Weights of a small GPT-style language model, trained from scratch on English Wikipedia: vocabulary 2048, no biases in attention or MLP.
Each number is 500 + 40 x the weight over its row's rms, rounded and kept within 0 to 999. Layers, rows and columns count from 0. Numbers have three digits each. The size before them is the row's rms in percent of the matrix's.

# layer 9 MLP down (transposed), 896x256, rms 0.042, rows 576-630, columns 0-127
110:523522527406528592480523509490513547437525548471483501497462499509492464562515523499529503424536425445509478480454486479540511556489497501474474515558548471499438468425491575512558525488472547527506520493541527525524497487430504534514568547531502490566448490531484519518483508476584429511461486547468544530475384521536530485525438445522507512486478552448452495566555473482572507605533
096:473522554505535512509569516430515477530474532475431543530505559498528504472508558473477486454572512492573532411514529552508511522483548523544523407422557515507465426559490499545544513556599502581540474541523500541535490490477456510533403518471538559508521527497577502577522498518551486422520468525438487437497463500426530475452498495572514562528456441533485586550547531512479473519473
092:512452438505524491481529474477531513398503471562497462454487458477546462523514536464478516579551454560521485574534578483503622505483421601465473477446486470489483543447484502472495494526472473468498481511443474495564505527483519484544440494481490397484560466466515513479412529479612526454416521542482598502508478461552553487515458517493472506479463460486488459512522500489485430505571
102:535468395507486528436462485517494485495477434456485560490535540570439523530493500474435504550522525488552538529544538548599562519493543478474506501513446473477461495429483516561456459484441484506431455575409466465462455484469471478486458531445494506412423505521539502477559512406489571446519543413437548471490500462490532455594476487507478484518434565493502539533539572484475515500492
095:507493455478523482557612486458542526364455514473530485503522511565502474565529500563523416517480486504538514467436461522475509518489497503513503458518504451515462428528476514441474502499522486451458464496526524529479504475579499480531454529455468492515489527496488485539545455530452543571470547534485449535454490457522562470470496526461487526481450575513429487500485391559521527528476
103:482424492560501463485456512525544451433469465442505515482542474638467560507578463444504502514489524429460492523468470503490523485474527581511552509490475504497443427589496497536450456514518531527483497508511511497556482496553484411505500535526554475423455558513549509493449563504507516499492494527502499512509531482479569504435458510471545484566442521488498529481459498502486485495571
108:522517528519499512460454478481472525488523543516450543490553478481442496489453506464518454470521511588582477456458505469538410567485552567465482477493453521501450469421511492439575477468430566483469461523486512511463576501460522466512460467477473491504559537491468519518571463515530480522517511546480503549462499487499511507493527495575493560530505529544477552529456457478516531495444
101:485515471496463432465451505484526526560483457493470498507472507552524481509465462608536499535534537543487425380503492493517465536493482493464484487459527503509499545517476560494449446596469546525429494506549510503513609454490453533513564483491500505476418442528518539479518552465509513543545427476492456489566530520506528485461523429562504510503461533505528515483499470508521507538513
103:500564483523495464478513543510521533472468418564514424580495473487475478497576577549457496516487434461511543497558419494467528509485450546466522488463475504551533519486500478573468555490468481443571471527496469563482438548478529502525507486430550418512432504471474500471508508560410511474518513471557460512478591528424519475552515481507455560537533554514504448515568522561514494481420
099:464511430461465560495477549508505495560521532510478530575501488472523503464506550487494562514467531434453531517447525545495460499523502423548488514534517511492416516479457487462438526524510555556491436465441529529484476467466468536496515551534497545546501473511480563496499547469492524502431505512427544451497558451501550466478459447487397483548493485490549541482459492463506469459501
102:600505495515520508561491484498497447474501455463525518480498453474448459580475535482569493551544526494567514508454491521554530520466412475492486528446568538493542518461567568558406525498495504465442449507554479581570488505567489468475542561553477492448443470542408455465459481529410585449477434531467488479501496550460555590531477464546490426482468459486499489510441526529467561467511
101:469471522512475537513455505541509489461480475496533529434507511531528458527398374478486482551523504481504500519486473591466508453469459520495474464475552585546433437499493531571490537565518512539451456527476502477492529486469500557523509537547461471503496484523496445486433545454543493589457560517523515483454536612499567440441507549523469495557493550493495543508488455527493490483474
100:436453515533472429490453511535566519509541506469526483468517484468511460496489469475423463453568467441551476519503545472431448531530524435486560484496475480495499542470534511506546525564560499514484447548413493420493564449458463586519472534537458557500471523515473445458478516526547501504453461497470517518438473416467510516472510510486544535506520517471498474450493549457450491584459
097:509513520417547502521397538518549540552454461526554515422485493417508537457488486440485495502537496537523474492474527507503466539547509565509459543499558515537489524466474521499439528522460532549565538441514479506496515493457507507446498514461459486540418519486489505529561544535528500447472487524555549507456509496507510473557495435483581426482463516553458519565533575505538547504489
101:503482504518543463507528544622389525497522490547504479463513504531487489522516443554500486554472474487541512601481525549534500509446507490498463506533468559481495552515510484463517470552423556512522452471487541536473510571541466514487417521557456454533491454441521475453515419524503570478508518524575464472442530523520497528504469518524563461458512501562517459510544527442495521423465
100:434483497462568510564495461505499474460489500515555533507574484485484497523462480452511471465513509444471484498480489535510496497423486506553482528460497500459552603549506489506542480495516485555471512517490520481419518497509565525490559499431454476453507505476494505478474474475515542468565473508508530452518546540519597474501502458424539490486485522483497499516546538489550500529464
086:509454471486517509482515510482561488539438553439445550503446480458509470544487455485450483482564440544491506480451507427497474482516492517450459553541523559529418513471466519499486506527480509497494505507505532440513515431484564553489571508482457588538558539501532475558490501508521503580454485447548493489482461435486458508453552492509461509525426501479549506452481586497483549536513
106:486418467536496462502524489509573544465504422472497572460489546490463429510466506538451441499530504445466575561581552540435443513461430581506512452520452529509556465598490499545441549531557476518555490525480548503497525519518447545501506487504500531431492575434545452442482503492421483501466432480564504482521464441539519439535526452473498438520532505512503512494499508466460492467478
096:527503475480500449523537474457434513511519540460382534588507532459550473476448454516456565488514557489521484519436563495461511488508530467470492515533563515474467446576480542449511399557507495454477520483538467417483450404548444494507505500521475482540583500475433461470474507548453492584504438489475405568585508506558449463519553473499433500498494511505469508542513489478503518439487
097:470476606499594528490564453532534517455508509531496528464492530522476469545439482519519490525502588472512519474505517496518480507513578521495495462493553598511500505507494523475492517502475607506555468531522482543453532479489483506517449534471493582504445455552561556510536440527579516580472439480493505532518497553500527531491562600493465526454512537530518477539469536521535423552509
106:452562540487508483471508440573523532460469556458564568549553475432476545483531534473554550457454525520501496523488523514560427516484482549554504474422478539457516506527514454599442437510457484490512553495417476512454552542509508534515467464475564488469520440520426540499445459484527547468518435583560486558520518486550450453431487570552493510506511481492549460533514553523526470509551
093:487545448461506484493450465548543462430522503552480546520498506482493493499520457553487450478517497501514475445513480538479472527472481535444471490545507440455476434565454519541545419496456533493481448399525510530495567529505509428492514500485502477514445535450504454503503516477510572474512417485515509490496471449526519515527532519436501488505583501563444478548478554491462489454494
107:484521518461513544522509459470570541468475505554531542459458455547510496544549507579579526528429511589535587565515503495437547470491481503460511540510506472467511449452467472498491484429488547444450440532493472500478491464476493472436532532489506473504532518542456481476581555453515520564480490473491556578508500492491433527510447569417426495509521497491485435449453507481579479512510
104:587536517498410457477496491475459467556560491479498446539499533526493534463469446586515474531529506493396469582482514442497410550518465465559489455477527515562497561494481512568496544513547491487591460583455483474492560462539485452535471572540504428531489520482621459562441538492566511486481460486531488496568553472517507485487570459486526486479516502484530444552536481493518496434506
103:467548491452533464556434488479509571438482541545510476484517546479445468509474456553463490453512470423481478491465537497454552437419487486546519573480428445545485543540448525546412507476576508464508476481457471435432492430497385490490561528568565427538564515486504532496503535472490474489510478493504556519519498487445535478423542507465439444569477480472479441467545474496515479465472
097:489440511494537464500463456530501498509514572540524515464401518564495500434433491488539513456468580431492552495497488527474517506497523557466468536501480479442545518505503503496450492470505506409523502440570562506548427460433482594508529507500466438541456519495539501517567523475453501479484483517474454468507495532505558528417472461433487484465525467498484557539547602519488487533490
103:467478475532563489480558582510520511513561484425609450479504523502561522456488450446540464466520444522482493490529477536485452485515410489504545522467458529479483536487497475516514533550511566488476478530511546455477468484523524531560514513490484446543473474481502547585507548499440494518469434435478457519525466553493451468535410430480535444518547504504472466467487505415431488526473
102:473441609469510502633427563443585523572525445516548467433479570510493505530458461587495499509541549517473520499421584504469573535484538478514504503510476515516512568503595526443505466513441498485498489441531478462466523436509506558451477455523576534516504493539413501509470504518490568544448460428495503495427513503462505489452461415549517441515455483507563431473530538484460427546472
101:589511464486521511518473528509412466486570486472493478450454496501526472469468498546503477504546500508517516534536495486521495468464473574587488547492515448495499522529420488504491524496457483479456488467523552477478414530501423566518520508461450600505578518509524456391544502518473488470542412504539481479503462521584474492432539518475482580467495464498552494520498503513480503502494
103:520593502496509469497515590456584547514541546477516459517505458432547501526486455432503548469522552567491475509469477467412442544541477517495552453508515512465531512506560443398437522532473556454519513466468486515499494414530465493509577442486501464512491557469572520542595492523489521453540472478437540464546516446499482508448511464540491570485437462463531485557479464555494439558439
101:501574513561501446601459510548477501480538508506498514523442559504525517466503509453435521478453488485456508432527464552468576451581439478510454489549512471436480487597511411498518523488530510521524487444432567539490528443487464536499492623455495492499457466452460458527462417445565530457436518465440525562498558492495510446527547525527505486445538488473590549418546533520550542558490
100:500505509494491534527411549468498528458523474525477396533506559513494490449461480475508551491588488520491482550513431518419499568577523509492586475587500498473414473484500521512503507428499499480572494541411440497492468511488520454533469459433496443452501476529446444536441460443523507529522464486486535499535564496535520513520440498489480603489457533492489510580463521504504512520499
109:474466435501506552511563514603420583426501496498452526446453511529491523496464517551435552510537550487507504532559558479479542529463523482531493497591453521497458521524571485541491510538546514521511525528511534486472452586564549551549490570527500480527502431555544508522420468458544502491526527461512507572511449488471540480515510481465542588430515411482490479525521463450597560459519
109:420463542412497539488516438495505493467519370511432511477541497538482532561533408457502522497518519458455530531426509511527485531524511499469539497476502470512522507516481586492506528504491528461522425506551485463509448479482479547541526521547457542480600436505431417499454488514454518544487518498499531518479544521469534495515541480459474501495496501541518505504455558537450464474512
102:551524553524442519454553502577479549484514467489542472455549574460430507517569537517520535461503531501551522578531478534477544462508508505471549462542538498514574479502432402489513435469360504504489491525529463484519459461521516582495498558479482476449552517479478489478480519481522517513506464515465423509461536487528515469535513471455464492456520454576509477520535424574435418453487
092:527470457507460466535526480514520440522451443481526529460523586565499517472537530513503572576528446500495495520447522476539547535516492522536400506462541563498414499444501485465507564548469517539499494482465524513567549528471465526508514465487471588514570515499501426520522506517508528570439437392563475588479519500569544485503589525526479385501497488459436455452480520518504510460484
091:499532530492477460472512427447499555375484512521457600467427475419509454495494508444487517434446440450485447495539542489494491520552531552440447491561475484508525522514543561512491457497447458518490536522506522504533486494551567496491518550488510579523471551512415537526446546523538491492488480463557538581532416488396471495527501517456553520465474506460468421479434498415492504550423
102:513559488594491475524520466546527489512506458497415501510579427534478495490513539551419502516532493538454496451438510514420473474428544502578464508549525522525507457512537452457454510521484517500538522465494499461546471442565546478533525469450491494590531500575474477455543438450525442494483521539494495520472400416523540436463505564466503499502498558515460460488501434454466467490546
096:466512549432463495486478484540454509555454570545509577511502449447531495473454476492469441502528481574401502443503543507499505530523521427498551588572464523499477588533548581551528538488491518577518440526523515500479535437461512498455472489519454510521515534483534503487565485517366491481542531534506470465451464540481514528444460486507400468505489454529479527503523471546505464576466
100:522551507530451549497517528471554522531494501456474497587471486500536503525530519518526524496521474487495512608501475552493445530443441521457477506469420542491460603427513601538569533481545523514483468495463444538485473551470507540520513467485523455445527503472534529518468534535423501495531441519558496496502527428537492453530427517584550551476553431514439475463602562466584477517545
090:526506437520517548517586514478594498541492463462484496481505579446443556462534462461490476499505467517529522491466454468502573520500524489486466554483486448504468620497499506494415448535454446432541488386526526429510561450480530440514493502562523474512498533464424490526496481563528489570488501499522460470505488492529480469497537529521558483539531482503486505550496573483522496494469
084:540458465532506530486487579525485464491489480549572473502477423534510572519455482515517539524511580463554486605526564450485442416561477529494510502507503502529556450523468527562462472467464542455551501429509500533438456563484531430514468530494500470454440501441486565550496440467578558429502444483528487445519515516543461544530493563528506420480505502500516531463495508513444537521512
102:474463481538481467460521524513542509424450460523432559502508565464447565540482501494458450449474449498412530528524437504509502533464450550462479430510473542492492462525531455503562528540560445464471490542486444489419393417465529561537545497485427433570489490536529534503513392503498471469489463526538492512513528528435478502531467488485536508453476503448549527509415545473473387440481
107:545516561508536552525414487476526485497547538490538472465550504458524567473491508452376508448492530484528499506540461478482472541572538525525428458504417503483551568523464515467527518461434462473478518498537500503493440490489493426517546509446599552429487554464503494429554556454496509475589425504458472495564497481568527593525448457522462533501555533487470537466520484500538443544460
103:509523505460482507551519520528550554536481469474475400472457433452474496469524487531526520540548487516413583543527509533518506471565455525593470522507459478494467432512540477442459527473451494510476484477568520493456488428495480488457469538452461493429495540542551496488467544532482528531498498489476460481494514526431544515477467521546565466516522478475563539512507524469464546485506
105:518543540590548501512515482524402552486530531475539523530537528545451481533412475457488569479489590526487530490520514453454520582452506500555508590474410479570505472441572481511476525488440481466480465495466532461484442567456535525533459508470546456452514496480552449437472489501485547479562475509514523524499483429470504425484529520546511504531547463509570464475501576497536473565496
111:515423491518550564500439510449571518480414425485509484382479456519481457507487543527499466451509494514466568491444504613526468484520506472505428504555501494446420546524508504517506552481570564566526453448455462505461561442508475559511520495496593443488431530534511563498487411482529474477493523491465497446515510540424542499507531491508507537474530569498443531498534578527556523559484
095:454513463534467540495530448560410527465524550500504462471595456538542503460450462549511508568454556527475490581423516581543460519514487514459461508520538537575540464581520511493515530506519511459439473533549534521443513422466501508507469463484507473527560441477455481524477513512477574460549413505523496478527491539474474503514440513475501459511523521510471473487594465549517457520420
103:555540517464466520520442526483497522434535495446559428535493498485525482494506503466479508532518534464449488555523535508430495510558515510576505522510485493479517506447574470462474453393505473476490506464528566523393485538565466523487515541522566458491524476382495497415519496518509535519496464519503459496537478481514464571467411489461497450441481589542516514443521536477485488502465
094:549500447518529528544477520478556553559516509483599525472472510502524520550457452539462530471490531568481482455453419486418517560507490449458401496517543557527448559533503438478533522520524532446483450506470452518501491518512534429512451485488493543582435464467473471450520457515465387460520509424505438498519467476443554513580483539532561441561528525498546469507464466495487551575507
092:538433517505514494538493525531482516460535462631564496445541504521491527502459434617529548501562440580468466677498440501532487523450603541434437547552519505546532454543518528494536573537516500465498529515562526544464496502459436507476481503446512462469432483529553497450495395524483547522511494543582565498564471543508498503474479518537516374531529534512511504499541482545479456497514
102:557578551521469442443463476494490553458480495484529518558527457424530529534558449419485570430457545563511497514492446569488470454493513475507507532562501464439512563553517507521567512510495515460547491481518458462492493517527542500481486512533457488494448543492571540493514444483493389505486499525460475509521518498499450602529426458420507493479455514471476522424496464487522455478453
097:460585498493499536478446437500539559513460460468500512543512507453529523495492515482516529495519444606469524564492418552476521479456564523439499480526486463523556516468558458495520480516448476424477472551517443500536452498455502588577431494491444551467618481545520442568456508484481520429521446415481490513514532467524474508569494465519522561481550545482536468491436496575490477464540
104:548493512391512519478461557480529560520495502432483494459496500527480467520506489511530465573521520533465545423502494496518485418465456625518513523557531507526499470499469569417535520549490498483458616482570528408494459527568530538503443556508511508472490439441443503496525507466451461516533472540549396462395537491523492525457593441495560440511507481514460512451486433434504489500418
099:546548495497464521494491474547515495438486527406516538503555510485548499513525497479528502526455500515558506470502542512530492466491508520513466477555576504508441464434594498482516544392398498467461475570514506402534568574546496513417534516552487506502452528508486500429561460427480515470550498465503486489534554495451521476455547530515486434557433420500496621483516556463496529518450
# layer 9 MLP up, 896x256, rms 0.0601, rows 577-630, columns 0-127
099:446452538548532582468455473582506504599440561456420453508454451491535459486463453463525470524528476544474514522436409507544491463510497479431518428514449454464566581536497437444462507478520453432556491466516546497518492476505536508545569477544502534445515450517432547477525518462545517470505420470487476449498577549527496552572557519484553440530540468426538465493508507499484516515511
094:537499533573487466491526406502522519506527514512478458580517394463464500519535480528528489519486503519510489506529488435430503494496493463532501542523539565452538487503473524482421506541459533490504447523478506481480493563551502466458515491460516517504513508559524586522576547595456443539402558517542542450521545540499570499564491506464509442479523537493537405477509518523512506562463
100:497456526494484535477533466560525482497477503446501557567451437491431503514527431421471525501458528525519500490489438519553471415543560488529530472448525471478513474497547538419463480475455479463518500507516515432554517484457467492502456551529476520434575422510437486457500498516458476497549512491514426476489560463559465506496443525538500484573488482495485480536665548498526603509478
089:548517552431496509554599373451569532476470513495444553535595506496507532503460539514471468512458423511460491505463511565527505567512482506512535511515516505460447485482522512508504572470496409501467531501494537477497487555585533553422459440523492526494543472420476445516471505526466577529478507517543459488514473464518509452548469530523496523451427528486509428520478538434469498504514
101:477387524560500491535526493527481436532543481503492517486547476487528488467597484421562540489484532441486512470529478470465495574518526554530531494491480441560550565542428497514498473549485495496504408522527486463452570522548483494446466523562494465487493504509496426501451575566562454499392459493499484537506501483529522502389498544503463447533506507539478510489511572566481497543475
105:532520416495604575462492470499544507514536531473498512502492489490515545501481491505541478498470394568457439459486568522526529504604530476471483574440524515478496499532486485514473482500434490489519530473470529552494460460524553525462485479582465505507488507520434516501572482470545475444516504479514449511430520461516450551500577528522525483497451533471539494440549492557592541506493
103:500512484462526484464523439545543498528491531407471507525513588524476452495476441492542455497473542525437511486568526546507440496487545486511525471455534480513521459515475528490486528451493512558493556464570515517494489538466491536532520495582465539440510518453505479558520493403518464467591540462481457426465550501462531473491547535495491421480435537465514449472529479567510506437535
102:579525510551498549534560455536492499528438543462465520488508475495476377462560503507510494492471503516511525501571443508456548526462512446461544430469483526522539553493544468490500467537468527529541476541539496488524550505565563503561490499497511466453524442537502541496485524518503549516499483479475474518470470446497502452508523569468449513506486493507517482468535503491528504569442
095:467475519520455575510518555459509563503514525510393510549537482481426505530554549486568515498484503472535456477501513476462531538506475548418517526489530500495573604393508537534475494483549516470545513508482459533499554494498501535450605462432518504478529478532478439470528487486596492508549535487478486455473517521551484522563531499491520486504516467500438437514496486553483481556523
093:501519463497504479495521475449525466524497526523472512557441477503485458502490563494484478517466453518482486489507517465514446520504510501493460455501548554548500557454466543537447471440520517494460521560544478446589552597514514500464496499529518500431539511585551490505495518563460577472432395478522493534550477541567486533593501472561500478566442413421486552593510555496503507474496
098:505450536601505516495573472529544496501552489497463523548469506510570445445506478492463517510451488493479511492526455469497567554458511476479552525525541492475552525546473503446424569429517446511491474508574496560522473525494507469454518502515432557497490448529496492459495535480494492426486543553498484488452496507607441533538479413493553441490442599503481444479540482473468472514477
101:565506462490558568457494454587488499531568472399459521479547466449525444495569529520517507450540497565519445468501491463518428562543504470469496410515397546485477474543437484481465583465589494488479449478566562521473543532469550506481484561490460491528430471423511484499463428488493446571467509495494542518504554493534486454474539525460518533522532566448452515524523481548493516477429
094:469463460502507492479536522560552509507458444522462540512426486451478535521488552496527569477515496552511456484452450482431452498501508478471530519478491494484526515495434545586460442461524450466530465490552537496536530481460486477536530488487473538493484550502431386468538548480569517485567526583487478596526502531504441512505545571488502438482446576496501505542544491534505562527521
100:430478497510530518477550528545579516486479545458506508519503482485550536456479539513504491498451552446515480408485494490519506497463445387569532617532500485503497443415516566550556476519541466490476464494476419585511547542477567521508494537463482553440503458527521519480513474498485520473467552488464484515479578424521475435455447515468560470502493528514525463559510495423495485410482
096:505430504516537467514541524514450479543524461542556482457481491488577470421542521465490484470480501544477435441441530527484453510442502489497547509489483504533561606500464510546536554510491432495478524489513534445509529521466453504514554467508565535470507426385490516490496429460462538515568504486495508498504508450540552481432466453535504533493524493461461482488498489552471482546503
088:478442562503496541534472479502500461500492456484562500545432416523402534549568481454512520480444454541456516499481483491604536487549495522523502496509447547475512478467554488487487513499504528586460514545536514548475530422563403510517494569515461519510558422458474455545446538495449487484469453479525429488503491520479529599519509527414490535488444531563523527504517485548453570493568
106:475537490533524513419519507483467495515525526502424490522478509467514395504483492482509486506429526489491432461480527484516615487536488435507507548538450485521526443546405492496516444478532478511498499531499561468547494445508505463583475512486526445478513460497514491477479560497522500525515416565508550552555505598515522544480533457517561439569516576510450507521566532457484568504466
097:516472458515481485457499482546559491537490430457507549563429505472490492494553458458483518506387593509524508519536437448424498495517548570486540459562522531479549516458459488452510493450531424531495481435551495473499446472489483475501508422462522536418497453499448504514528596511582452432527477518416475468538507463545487528536504532514523517493536482454462453541461501402435518478515
095:448453512572520488476562512526563526513472525508523493549483496433468449540505445502526485476484548451475524517573526425507534539489497513438516425563495587533548523541585483587398570478481516481461558528555491542480445550527526479423463573543461544427536502554447475489510530528535511530481503423468480498550552492535486476495458548462472499475484545466497404433515547504473468604487
105:490484535504535522535529444592577500522475469493539478510544559459478485458584468434465521477479532498506426524503492487488543475517492479499442601515518511466503444483484503502427488561456514483533503510625457489491540473512500563501561420501512544478512447409479499503470571569546491513508555589523491491557529480496473530470549507479538444491473578495529513441570532526472531521517
091:506492524481494543523448466441513425460530511469447536520515437526439457493475521444483556457474484552534455444474536562442405524450526435500521533486495458462568590455493569512497572486511505441529464565500525545551490558493493505499504468532462502503500515511563501512459578556488492506566545513492474415510453475504550453571474462448498521547500530569535483528514512466462504484498
100:501476498469522520492588534539530448500424498483530494517494484466497448490460525437487497500442450556527464539513496465550502476488492502459537456485518510490479478537409517508487461582474492497510590525566487528459558548551475457504460503484448457450554523528442498486510558545545540532486425431445539489510470540518483511494536478420481454511531465468441466434506582437521500533521
103:563482533499544505466526505460519437491491570546488519542474499465555482487470434517493418443439545534511568477477529475506526502618552497498520553506479501521525585544517551554487489507576497571501501555485553517503455587466518508475451554535429506475452537456481439425481459478462503429446555512422451484473589463499468504523513507458493457500539476531449500507501495499519482476497
105:533545441534515485513554392539553486540450455565469560499458494472504518506464463451512569513473438516489436475426589484533504477489447489465612395468514556494467494492413545537468462509540520543471558492575456533460498465578472545471466517515420518483522436540509495467537529458487552474496498499497494449498497552539518464505544518447517520504501463516502521565618520527548532523444
098:484439473518573483524552459506570436488517484484461490494449493480452504492448441449538485506534526496431470494497498452525435475521518469462573515498493466489523570557502600543535468467553543560490517511525542525551459461480493541507501438480541557520470469470500534523485434431480560502486430545469408493493530447478557486484528590570459494462528538495534463538574485483489521416461
104:457449447511537502530543534508545442540504526462473520488547545502484546514532535508585535494447462496476551467475466461534524516523527568412529536556524492513499457554461505546567510552535501460557562440516634575535523520465542514482556496526480475476518436466506504592528428490531497512516507507479528602442465563511439501532560414520474509506443568463559496462527551495508493508494
098:551487448558523575537633481512557494578486558469532528567372488483527495486610451431471405511516552515556516535489523521496493446605517526504438511480484494561487535513515539534488478467517421445571527453531498516510516434506523462507458514464489541517470517487528512469550530505484485443479506560474486492436559493498568579547556481509474517495506490520484466496586519467448505622467
100:474415489502520531528500494559506472557486518582520586527495459455484453489449535481476457542507464514501503463493521516503564523505525532539412506460564506495526525465435524532519559487495510461558498438587508505439502544550489484467421460531502472448571461588473456449550479521507456390467471458482516574493518405542490507446447518429511486476498560445567469501491560497539498483477
103:528510540510454438499512515476530512507527567512475546520419510462495518535493452445505433468471528522394453473511473494499521538515436416547486488507455549501519459478509526508491505532548544487527601445455483501513448468545510469546444529428499505517481484461515508530529438497571538501474442559463450435444488507478565539526524512504515485502472517433480455517492521468456486567480
102:413508470564436466555530494521571421511479476539503493550571482454491520446519428497457512509467458484502392480562466503476519494531457422502536468506486519492504515484489460495545505496506366513506472481508491564507546460503461545535543543488507566504462513465528446551456476474542460513504485486518449574457589488588516478526598562489483494488496447574543469517524477493535482517497
098:433457473501461481481484560480514514549548506570531541568453500461469489441507509446532502414517493541514480475493566446508527492489519431418512486441475436500468518515456535520468586603410550443494534407497536532541530564478553455495528525507513545457450530457500467480481414471552501562494468575537483443499499454580520514452493480516495512528495569457470522503585538485504509487561
104:555491475489547468488557527571458461479548495515393536570433481410474479514496393410469509445431534507457467479484532502534574549561503518436524458518515534477474517492527490505428521552513470446495438464524499545484499580561503504470506484470482508529509418470604471481511543538510528499466540485486452450495549501508497524528418526429468536499496490463497432489481508525512553528478
106:481478485485493531470526423494518430502465448494387499557539473464446513499489502472488517500470448555474571463481563511506499531533492498486451453471519502499543468504529534458420471456512516526485453507534439518534530525561447504575460524471540551458521457524436467404573469548487518406480530532489504421444493455534492514524586491484548487463447486517523503463523542466450484479516
101:508454442556445523436508468504459442504462524509463529485434466477506475522522511473480508545440503470518514439481510474516535454525471503472611452448456508510506552556433465534521469427501481469549430524444533493594491442491544470488563535490485541510494480553469524454515507434571507468463470505487466539510470529539470525493497500506601464538476501424549485561479434503501473464454
093:489477496466491587452508493541516463542569529497521513509528424461503511492557516530554489465484492572453515479512531455469507554523436492495531426509502526525507610529469528351514494527496532550504466503535462486529536462538532477523408561528452565469506476472428472492564448490443482494464386559512490582459530474507490519561514508524484520439461522472541526468523517588540500460478
091:491430510560520515507541387548504495540479468492513484479481530470504468500501380500527531489527498478457457457448465571474537514525509421467558496495493544530543595475491477483521523472567460505533588431541509494519536414531528515528443468437571567525598454532474462504539512569533558481539431502477502507487480536530568484493472472494468496470500513479486480554556504472517534503458
103:489479515492506537511496521513483492537497495496417588510501432529501575433531486487493521474468459515444508445439481440447575495500535517439520561545540545479528480465513490517484508390435510568472496567527519525508540516524534523433508485497458535516592462535489478470519491558500469490520544492547473488499461478542545427438499527461571529495463556481503406457533493531438443478551
095:474500468554544486483508493483519479483464565455510489543474446486561509513561523472487533423481515483481556491509544498526471575470484544439520404531497444453529493525522541543520501549498490443474627446604517542502498532524486530552522444521394486494521516479484493479571502517508462447548509503478452524470527477471427557523512508412545470505499495536518430466495459448490500427530
101:491500488483490538469474559490557486545483523450446497534455401474577478429519518450572570450431439499506477497500463522574474536467552486466486532488431530570494466549496590487510529445518502524544481444525481518553478534440453565514514497446528546485542436470473466481519508449518536486466444489561501489479498483485553548490481481383451533567510523514466510472543514521435475570467
088:601472509509552480509462531494534527459527530587545482528556511462464512493476504515520550492512508521505544501477528493496620490535571394482550523501494545501538512452430539444456561469527528534518628499525534476503552500481517506515484550537478439478579488518420461526501530469554487473514469529499508539542519487434554498556477470460468466509495542578475544493530435555518575529547
088:467496446521511508537521474609532542548503497546483507500459508524474525484517452517516474450475493535524493510518543490476450472487482470476531512526547501532538568527519549513432567582461462487436535452560520518532525475463493542562543476551443595484450513519441455456476561479575537541502491546493516490510644449489416542415564546524492492501511453547454446521522433535483483431537
104:494530454481493513547560482469521441665524434497499549505513460528508487518470549437534519463522495528427502486539492471462517481484456504496515526427527507529528485503530560440576487499426468435498507454530506523492463480489583508521472461486450560491527516480449490492556472566526509452526464513516447510480512515455579537472528527541577465563492481523496462494507473497407458507470
101:545494458474543509533511501490553497539548557526489494480458518496428463527507428444471390546467538545494443493479486467499421557471524515520495503503526526444524490495478518485465485442475482490493502493535540454596480475441463469467561525438492589472528470495531467457536488480516481497553409536391467505465520481461493503455487496487475485531465521581500518483510433446560481481511
107:543422461494508497517526398496508485474465514514468502492515487439495523505422511501528558503501443488517478507531460407538485491460546457520536489462515466465529524539519518437499543534506545607501466533538508533549541448495520531481572577526472468435507487473497406471537505484538502444506504558447505461460536527513440503479528555495502534648488479554517512523505471464449474506465
103:489552480540552564567544527490492486503452570550449474514470548462521508508561520462529391495508537493449457485437535450430553520502549478518463517503449528493510531479497496487454502521568467490575449457497496508476484484495514484549491460463517555462529446508469434460472445524526466503529451542555478545529520468485516518534468503470474562521517494474493412507525459442595498451482
106:530470504611524509441568551503472426558555575490461470543529510508490508489524537477475439506481478425530519406435499490531552512506515542501512490467428499521558458484445468513515512520510505496444465525455535533437580560510573487491432425529536535460525479525535545527509454508506474535562466545448522488470468478539498434490538516536535504529487519417548484505529430567482528432450
094:441429516594501595555573510534483516491450514433492541526496581456476501494464440504527550496439549521507496518487503543561462542534578449492491558490513449532575474469533472532428531559451426480486524469543591529418545565585457556496487440436495534456615500465473470454479581470571521472468482579495494469490546536496545480526531483509536531539494549459482489478516467461516496480505
107:543542489477511523559518475488549535477474584502486498524444542495466492540469517496518429530498540512509479479518505462477476517517538443542452486473517462501633543490450479495463494423460476509427552526521545464557517489484510464438504554528470617450527468477502516439541459518515525546537503487447478492459516461493473509463569490447529473571552488470524452474530468507534503455475
095:469513454564517435503537559531479498511563543409461564520455457461493520495482519509495464540457483471546515468513486547511501473559492533463460427488461481509512515503447540430478524528551490458466538456547511524493527514530527514458465535472463502562467486533415475450457495463542461492511431513431609498507458470427482521488553560517548546583532540471528453578555488523534496506445
102:496452525530472571532487528567495536532431516515524530482499488496518463535487463474489528451450503509537551501504502505547489540525529517461493478432502515481500482453466518504512519555466512446555540422491540535517538526551463468559546501462482563491616484481435551421514533481573562516475445494530476580487426512489454547536542535427509516451494545485470439541486428575450492438462
101:521473490556586488557514475473491496501493508503573567572483474471447487498528492477534516563472524599473520504484494505529472494440592451535532470484555557451503539550549505505509543489510498560433475505517485523543464497477582528510482447484514458472548526506487521499541534492434493549547514462454519501491449484428551537504513488501488501531538533566461473471488409593434548490507
099:484509480514556505467469482554546513505474489472491486497483514473540506499531491468557491479540492609512525451526526509482484519511482441562479475472435553534543487583457486456552486460507458540480520452542466535549467504441569404465561483546405529417496470483465476597496487565516552470486484498496507506500503573453449519515529464466487491491528441459508439444516483491532502468419
106:544484454494507543539520532486518493540422581454520483503420538459462504477456518528467496473475527523513557486463509438530458527504524526441508479461518551472546582477456515492482468532405445511503547445502517485571481460434472457466476435458464473457559495521452578475472480546555524423544448529464507512430489462546533578469438465451479530458414516477553536523484487473566523511488
099:493533518472564461438541441546506469551502470528472544556490495485536513496565464492554564509531444522544462507476518519547499461515499539473548572557497477509466548465463573516530559508474539493568512480557495456566534546529478467517493489447452583530542531569503557556477438482514533533493565458450485533520552485471457432450575503509478461591514452502527514510549502413460507537487